python train.py --num_hidden_layers=13 --hidden_size=96 --num_attention_heads=3 --num_key_value_heads=3 --head_dim=32 --intermediate_size=256 --vocab_size=4096 --hidden_act="swiglu" --norm="layernorm" --norm_place="pre" --norm_eps=1e-05 --positions="rope" --rope_theta=10000.0 --rope_fraction=1.0 --qk_norm=false --attn_scale=0.177 --bias="none" --tie_word_embeddings=false --parallel_block=false --init="orth" --init_std_qkv=0.0654 --init_std_o=0.0128 --init_std_up=0.0654 --init_std_down=0.00785 --optimizer="soap_variant" --learning_rate=0.00756 --lr_mult_o=1.18 --beta1=0.95 --beta2=0.99 --lr_head=0.00823 --max_grad_norm=1.0 --warmup_steps=200 --schedule="wsd" --decay_fraction=0.773 --decay_shape="linear" --final_lr_fraction=0.0 --batch_tokens=32768 --max_seq_len=1024 --doc_mask=true --train_tokens=143100000 --max_steps=4368 --dataset="wikipedia_en"
Each number is 128 + 32 x the weight over its row's rms, rounded and kept within 0 to 255. Layers, rows and columns count from 0. The size above them is the row's rms in percent of the matrix's.

# layer 10 attention value, 96x96, rms 0.301, rows 36-63, columns 64-95
size [ 90  86  91  82  83  86  91  94  99 101  95  94  90  85  89 100 112  92  95  97  94  84  95  86  89  91  90  83]
[[ 87 119  91 153  84 131 115 133 128  80 170 146 140 117 160 163 153 170 170 132 174 163 146 107 147 151 154 156 125  97 160  91]
 [137  80  99 173 156 123 116 106 155 136 161 136 122  97  88  99 213 132 118 120 118 129 167 149 109  88 194  97 101  75 124 143]
 [129 162 142 115 210 163  98 145 148  98 141  92 153 125 106 214 180 121 187 138 192 136 145 123 102 160 132 194  37 155 113  95]
 [130 129 153 167 104 118 132 172  41  96 210 157 134 154 103 107  91 113 133 149 113 189 170 149 164 123  93 113  43 128 132 100]
 [109  85 157 164 123 145 131 120 125 105 167 158 127  93 128 117 118 105 121 115 111  57 113  90  84  73  98  76 146 128  69 114]
 [ 95 142 144  84 121 195 149 209 165 123 167 170  61 122 137 123 109 130 174 151 155 206 150 116  95 132 138 132 176 141 139 142]
 [121 136  35 104 135 153 169  67 129 115 116  98 129 122 149 113 138  81 107 122  86 179 189 167 114 118 177 124 132 104 120 127]
 [137 181 129 111  93  87 144 154 117 107 148  81 114 149 146 120 179  69 119 154 114 103 135 213 134 121 111 141 168 151 112 123]
 [ 78  64 126 166 110 136 118 118 129 138 135  60 126 142 124  76 160 155 150 151 109 147 124 134  86 145 135 146 169 139 192 169]
 [113 122 139 102 137 128 136 145 117 171 201 167 118  98 114 126 136 168 149 126 154 140  89 122  70 130 126  89 143  99 111 123]
 [ 93 154 148 140 143 124 114  96  96 140 174 114  95  86  96 114 152 127 102 108 148  66 189 120 153 111  70 172  74  81 137 152]
 [175 106 142  97  76 108 106 121 101 217 174 118 102 162 135 112 137  99 154 142  86 122 123 143  85  92 178 119 159 141 120 125]
 [132 140 156 149 138 201 164 101 144 132 181 138  86 101 122 144 146 141  87 124 140 145 112 109 172 105 116  96 135 107 102 125]
 [117 158 131 139 172 126 146 140 100 140 166 116 152 106  98 101 210  43 160 129  73 157 161  95 143 141 188 119 175 134 143 144]
 [125 131 230 125 116 100  87 139  96 143 152 156 122 157  91 114 182 162 151 103 114 127 154 157 154 126 127 152 149 141 147 173]
 [159 123 118 136 171 154 146 160 183 142  83 145 141 102 137  83  89 123 108  95 116 145  65  71 104 136  98 137 128 149 129 151]
 [110  93  44 150 132 114 131 123 200 110 152 191 109 203 150 116 123 137 166  85 145 107 159 131 130 121 102 127 120 121 191 120]
 [137  52 111 133 122 137 143 103 157 105 120 109 141 124 129 100 153 161  95 153  77 114  89 142 104  88 136  97 161 152  65 143]
 [121 128 143  96 104 133 157 187 172  88 151 161 134 127 117 121  80 116 139 140 146 169 132 118 202 116  76 135 124 152 150 121]
 [ 90  73 121 158  94 157  69 104 102 156 125 101 101 126 120 115  88  77 119 138 185 117 156 175 113 132 111 116 147 133 153 131]
 [106 127 145 209 113 146 116 175 182 114 163 145 143  90 164 111 123 117  82 183 168 171 168 140 133 121 143 173 159 147 167 120]
 [124 165 109 133 131 121 197 159 102  98 120 175  69 158 107 170 107 142 136 106 161 221 125 111  96 151  93 225  93 113 165 114]
 [168 107  97 119 112 167 108  57  87  75 100 183 109 167 128 116 105 133 120  87 160 122  88 141 145 103 126 150 132 110 160  92]
 [107 139  92 136 141  56 130 128  93 139 133  95 108 117 174 117 121 102 108 188 140 115 176 189 180 179  94 122 129 194 146 208]
 [ 72  84 122 168 126 111 125 201 101  91 149 106  91 149 138 134 168 165 108  91 147 178 160 180 111 157 137  94 147 179  92 128]
 [149 141 185 156 137 138 141  93 129 113 154 176  81  48 110 102 119 114 137 169  96 161 112 169 129 126  89 174 124 150 102 160]
 [133 175 120 130 114 136 153 175 236 100 124 120 130 122 111 168 143 107 181  98 165 156 108 111  93 126 154 152 127 110 128 108]
 [165 178 148 133  63  79 125 187 135 131  95 109 122  94 115 162  96 136 152 136 135 119 134 114 164  69  72 141 159 156 109 157]]
# layer 10 attention output (transposed), 96x96, rms 0.311, rows 36-63, columns 64-95
size [ 92  88  92  99  89  91  83  96  90 106  93 100  94  87  91 100 106  94  98  93 102  89  95  86  97  94  98  84]
[[175  98 146 125  90  30  60 129 127  60 135 113 126 105 166 158 115 106 117  77 114 162 140 156 137 144 124 152 130 136 152 152]
 [167 160 153 121 137 160 187  82 121 123  74 101  60 130 154 137  94 124 151 169 180  84  62  65 144 151  96 136 123 105 135 114]
 [188 139 146 196 177 111 146 140 111  97 124 122 120  76 123  79 131 175 116 105 101 153 138  61 101 119 131  67 200 124 123 117]
 [155 117 159 128 181 182 151 134 116  67 108 128 100 123 101 118 131 151 193 146 107  20 136 111  99 142 118 143 138 126 165 141]
 [ 89 113 137 137 122 185 108 127 124 176 125 104 108  77 108 127 131 126 122 137 165 143 130 111 163 185 107 113  83  69 114 236]
 [129  64 143 102 118 104 114 102  96  60  96 105 128 107 109 129 118 170 107  63 163 122 121  89 120 116 147 144 128  96 105 158]
 [153 112 192 123 113 121 102 194 102 162 113 133 135 137  96 117 105  99 162 176 151 112 124  74 150 151 135  78 108 149 127  65]
 [ 71  84  70  68  93  93 199 114  99 202 107 142 218 107 137 121 140 147 123  75 152 155 148 117 171 131 118  96 101 150 149  85]
 [133 168 148 116  75 120 146 118  96 147 125 120 135 132 120 121 115 101 147  20 167  96 163 134 131  94 122 173 139  85 162 125]
 [125 112 128 108 185 138 130 135  82 116 102 113  80 132  91  78 119 140  30 155 110  71 127 165 160 101  32 121 113  59 131 126]
 [194 155 116 112 110 139 123 161 122 156 167 125 198 117 104 144 122 157 194 137 161 147 139 147 128 140 148  94 137 151  97 107]
 [ 87  75  98 193 158  96 169  81  82 147 134 129 105 120 131 132  63 126 112 137 136  98 113 204 137 139 157  74  96 123 181 144]
 [154 132  86 160 124  91 138 140 112  74  70 106 144  94  87 196  99 104 159  90 121 109 124 161 133 175 104 123 116 127  97 147]
 [136  81 212  92 116 124 186 103 161 112 117 107 137 133 157 131 152 136 105  96 182  71 118 137 101 134  96 108 111 117  96 126]
 [136 140  91 122 104 198 161 148 145 126 150  50 113 119 124 114  88 153 153 166 154 119 129 133 139 107  80  84  98 138 114 161]
 [121 146 169 178 146 151 125 152 138  72 187 108  96 118 121 119 163 196 130  88  63 113  73 132 166  97 125 141 103 104  78 110]
 [183 131 163 166  43 122  93 129 126 151 156  81 127  77 109 115 101 123  66 112 104 118 180 140 123 173 147 125 166 108 163 175]
 [ 96  76 159  84 196 191 108 179 132 145 108 153  96 123 129 185  98 141 139 126 155 194  83 154 106 191 148 117 116 109 124  85]
 [140 101  42 151 114 105 146 190 170  81 113  99  70 140 161  92 113 126  94 134  76  43 154 118 123 122 190 130  59 146 117 163]
 [153 135  95 158 137  86 133 119 112  92 124 197 118 137 158 138 127 163 140 184 105 126 146 132  98 138 120 153 116 117 159 105]
 [148 161 152 150  87 155 156  61 114 153 150  95 132 135  90 138 143 116 172  44  55 104 164 150 181 156 140 113 115 140 140 187]
 [158  70 158 160 119 158  58 117 162 102 109 114 143 142  77  80 175 130 135 101  35 107 132 125 150 158 100  93 154 138  97  98]
 [ 93 106 132 158 152  67 132 148 115 149 128 137 100 122  35 150 119 114 103 209  87 112 146 138 119 132  65  97 116 120 139 181]
 [172 139 118 139  97 132  73 133  92 255 155 102 142 172 137 142 176 206 129 105 153 122 116 120 111 125 138 144 115 141 113 102]
 [119  85 100 152  97 122 107 132 151 110 111 131  98 132 194 171 156  99 116 132 103 139  90 117 163  96 127 142  92 126 187 116]
 [140 114 113  84 132 149  84 145 153 177 151 108 108 147  80 149 149 118  91 155  55 133 139 165 174 159 175  44  96  89 118 119]
 [170  77 147 149 152 123 102  94 116  34 139  78 148 152 121 118 124 160 167 152 123 118 128 105 129  75 148 136 171 125 132 182]
 [122 116 129  69 107  70 113 101 181 117 182  85  99 236 119  76 126 163  92 142 132 182 154 171 101 177 130 117  79 105 163  93]]
# layer 10 attention query, 96x96, rms 0.192, rows 64-82, columns 64-95
size [ 86  80  74  88  80  84  96  74  96 100  96  99 102  99  93  89 105  94  98]
[[134  89 100 129 146  88  94  83 103 123 159 163 153 131 107  89  58 112  90 104 159 107 131 147 116 123  94 127 164 126  51 119]
 [125 135  68 148 130  94 151 108 117 180 100 134 152  99 128  91  71  32 146 123 141  96 130 147 100 150 100  97  66  91 164 141]
 [154  57 175 165 145 179 144 110 150 124 159 156 120 119  92 155 137 128 129 145 166 180 149 148 111 185  77 134 177 122 115 139]
 [170 144 159 121  80  84 143 114  92 148 106  68  25 154 120 158 147 159 111 150 100 165 144 131  95  70 172 145 103 117 178  81]
 [ 76 148  93 139 131  85 143 136 140 130 149 121 116 107 128  40  88  79  98 110 100 129 181 136 112 124 113 139  98  97  89 117]
 [123 103 103 107  77 148 128 151 110 129 130 139 124 122  62 176 167  64  87 128 156 116 173  94 104 210 111  96 119 122  78 176]
 [ 90 122  92 142  52 131  61  97 125  76 114 202 119 134 181  50 104 109 159  94  84  86 103  92 104 128 103  60 121 144 132 129]
 [148 132 147  92 163 188 104 120 145 128 218 147 150  87 133  91 131 120 126 177 138 119 128 145 125 157 136 129 125  69 131 186]
 [146 158 129  93  87 103 140 157 152 105 107 117 134  68 135 138  96 135 106 128 125 164 113  93  87  93 153 102 160 155 125  54]
 [113  92  95 123 192 101 116 130  75 117 123 119  98 141  65 143 116 141  85  89 159 133 153  78 120 142 126 163 128 158  78 118]
 [ 94 133  99  81 138 155 124  81  89 197 141 143 112 111 150 124  98 124 107  92 129 137 159 172 113 140  72 120 117 126 117  49]
 [115 139  73  76 157 132 109  82 125  98  96 156  90 151 125 125 153 137 155 100  97 138 163  79  97 213 126 166 157 112 139 148]
 [170 134 119 144 175 134 177 151 109 145  74 107 186 162 150 150 121 132 141 152 157 152 147 154 173 120 201 166 141 169 134 140]
 [132 154 113 101 151 100 187 161  95 171 147  84 132 162  60 108 171 164 112  70 111 104 116 154 105 115 130 170 175 138  90 143]
 [ 97 118 127 154 172 107 109 140 166 134 100 206 129 124 105 156 104 167 129 101 104 110 141 179 152 166 174  99 119 118 124 177]
 [ 97 123 126 104 169 115 187 141  81 204 139 146 131 156 118 185 116 118  80 135 107 101  74 167 102 116 139 145 155 160 154 138]
 [178 131 119 173 127 138 161 173 136 123 195  75 160 159 148 151 148  91 108 120 107 191 149 188 171 165 145 156 153 194 169 121]
 [171 121 189 114 104 197 132 139 184 130  95  66 115 105  82 148 137  80 143 142  82 147 137 155 166 109 166 130 158 115 156 164]
 [140 119  94  85  83  79 182 171  84  97 170 139  82 100 144 113 101  95 141 130  89 111 148 124  36 140 124 129 132 117 126 156]]
# layer 10 attention key, 96x96, rms 0.211, rows 64-81, columns 64-95
size [ 80  86  78  79  80  93  90  85  85  95 106  98 111  90  99  96  94  96]
[[148 156 104 142 130  93 167 128 141 151 122 118 137 138 144 149 142 137 102 170 123 155  87 118 170  86 163 159 152 131 156  91]
 [162 108 130  96 122 144  96 155  79 122 136 124  85 107 122 140 168 159 145 143 190 163 125 182 154 148 152 156 119 131 126 137]
 [ 88 153 123  83 121 162 136 143  58  53  90 144 182 150 168  54 138 132 124 117 142  93 104 124 156 181 166 161 131 102  92 151]
 [117 101 159 193 160 179 149 163 153 119 172 152 121 128 177 128 100  44 121 123 122  93 169 202 180 183 133  97 121  51  72 182]
 [186 115 136 104 158 119  55 117  97 124 160  96 121 213 145 137 127 122 162 125 161 156 145 208 140  71 124 118 132 108 137 102]
 [105 115 148 139  87  92 114  97  78 123 111 134 149  96 155  93 129 139 121  78 137  94 102 104  50  97 108 127 139 148 167 112]
 [144 179  95  80 129  58  67 110 120  38 125 116 145 108  85 173 160 133  81 100 106  81 111  93 148 183  96 100 126 150 181  58]
 [136 105  47 125  90 100 135 136  91 106 101 143 155 132 138  71 140 140 126 111 128  88 138  72 140 141  88 101 147  77 108 131]
 [117 164 140 164 107  83 100 116 155 171  86  88 159 122 112 113 124 125 184  89 157 159 127 126  72 121 118 156 154 198 165 150]
 [123  98 107 110  97 127  93 150  84 123 120 116 162 144 148 120 131 151 167 105 108 114  93 132 112  86  56 138  82 136 157 106]
 [117 110 130 138  82 129 110 123 131 185 144  99 158 114 110  89 115 122  80  47 118 161 105 133 120 184  65  94  94  87 167 131]
 [113 140 152 169  99 114 125 133 125  64 158 155 131 109 128 106  66  71  96 123  64 103 117 106  94 119  97  90  56 114 118 105]
 [173 141 130 169 203 101 150 119 143 132 153 143  63 151 174 213 100 156  80 165 110 167 124 131 146  85 157 145 117 132  85 150]
 [134 147 123 148 143 174  90  82 118 163 141 140  90  56 153 157  86 111 185 161 122 156 136 146 132 143 139 155 125  98 124 158]
 [146 119 143 197 148 144  79 114  57 115 100 140 164 139 105  95  75 140 144 114 120 204 143  98 124  84 127 133 138  97 116  87]
 [183 111 157 194 185 162 125 141 146 139 156 124 140 168 141 147 169 125 183 131 154 141 141 142 147 182 177 165 148 156 107 150]
 [144 113 136 161 163 118 100 171 142 124 126 144  84 170 115 128 164 139 121 177 154 157 139 135 134 115 163 163 115 156  48 171]
 [159 145  78 172 126 115 104 117 157  34 139 125 110 109 179  89 127 174 117 126 134  96 152  79 142  95 108 182 179 151 106 131]]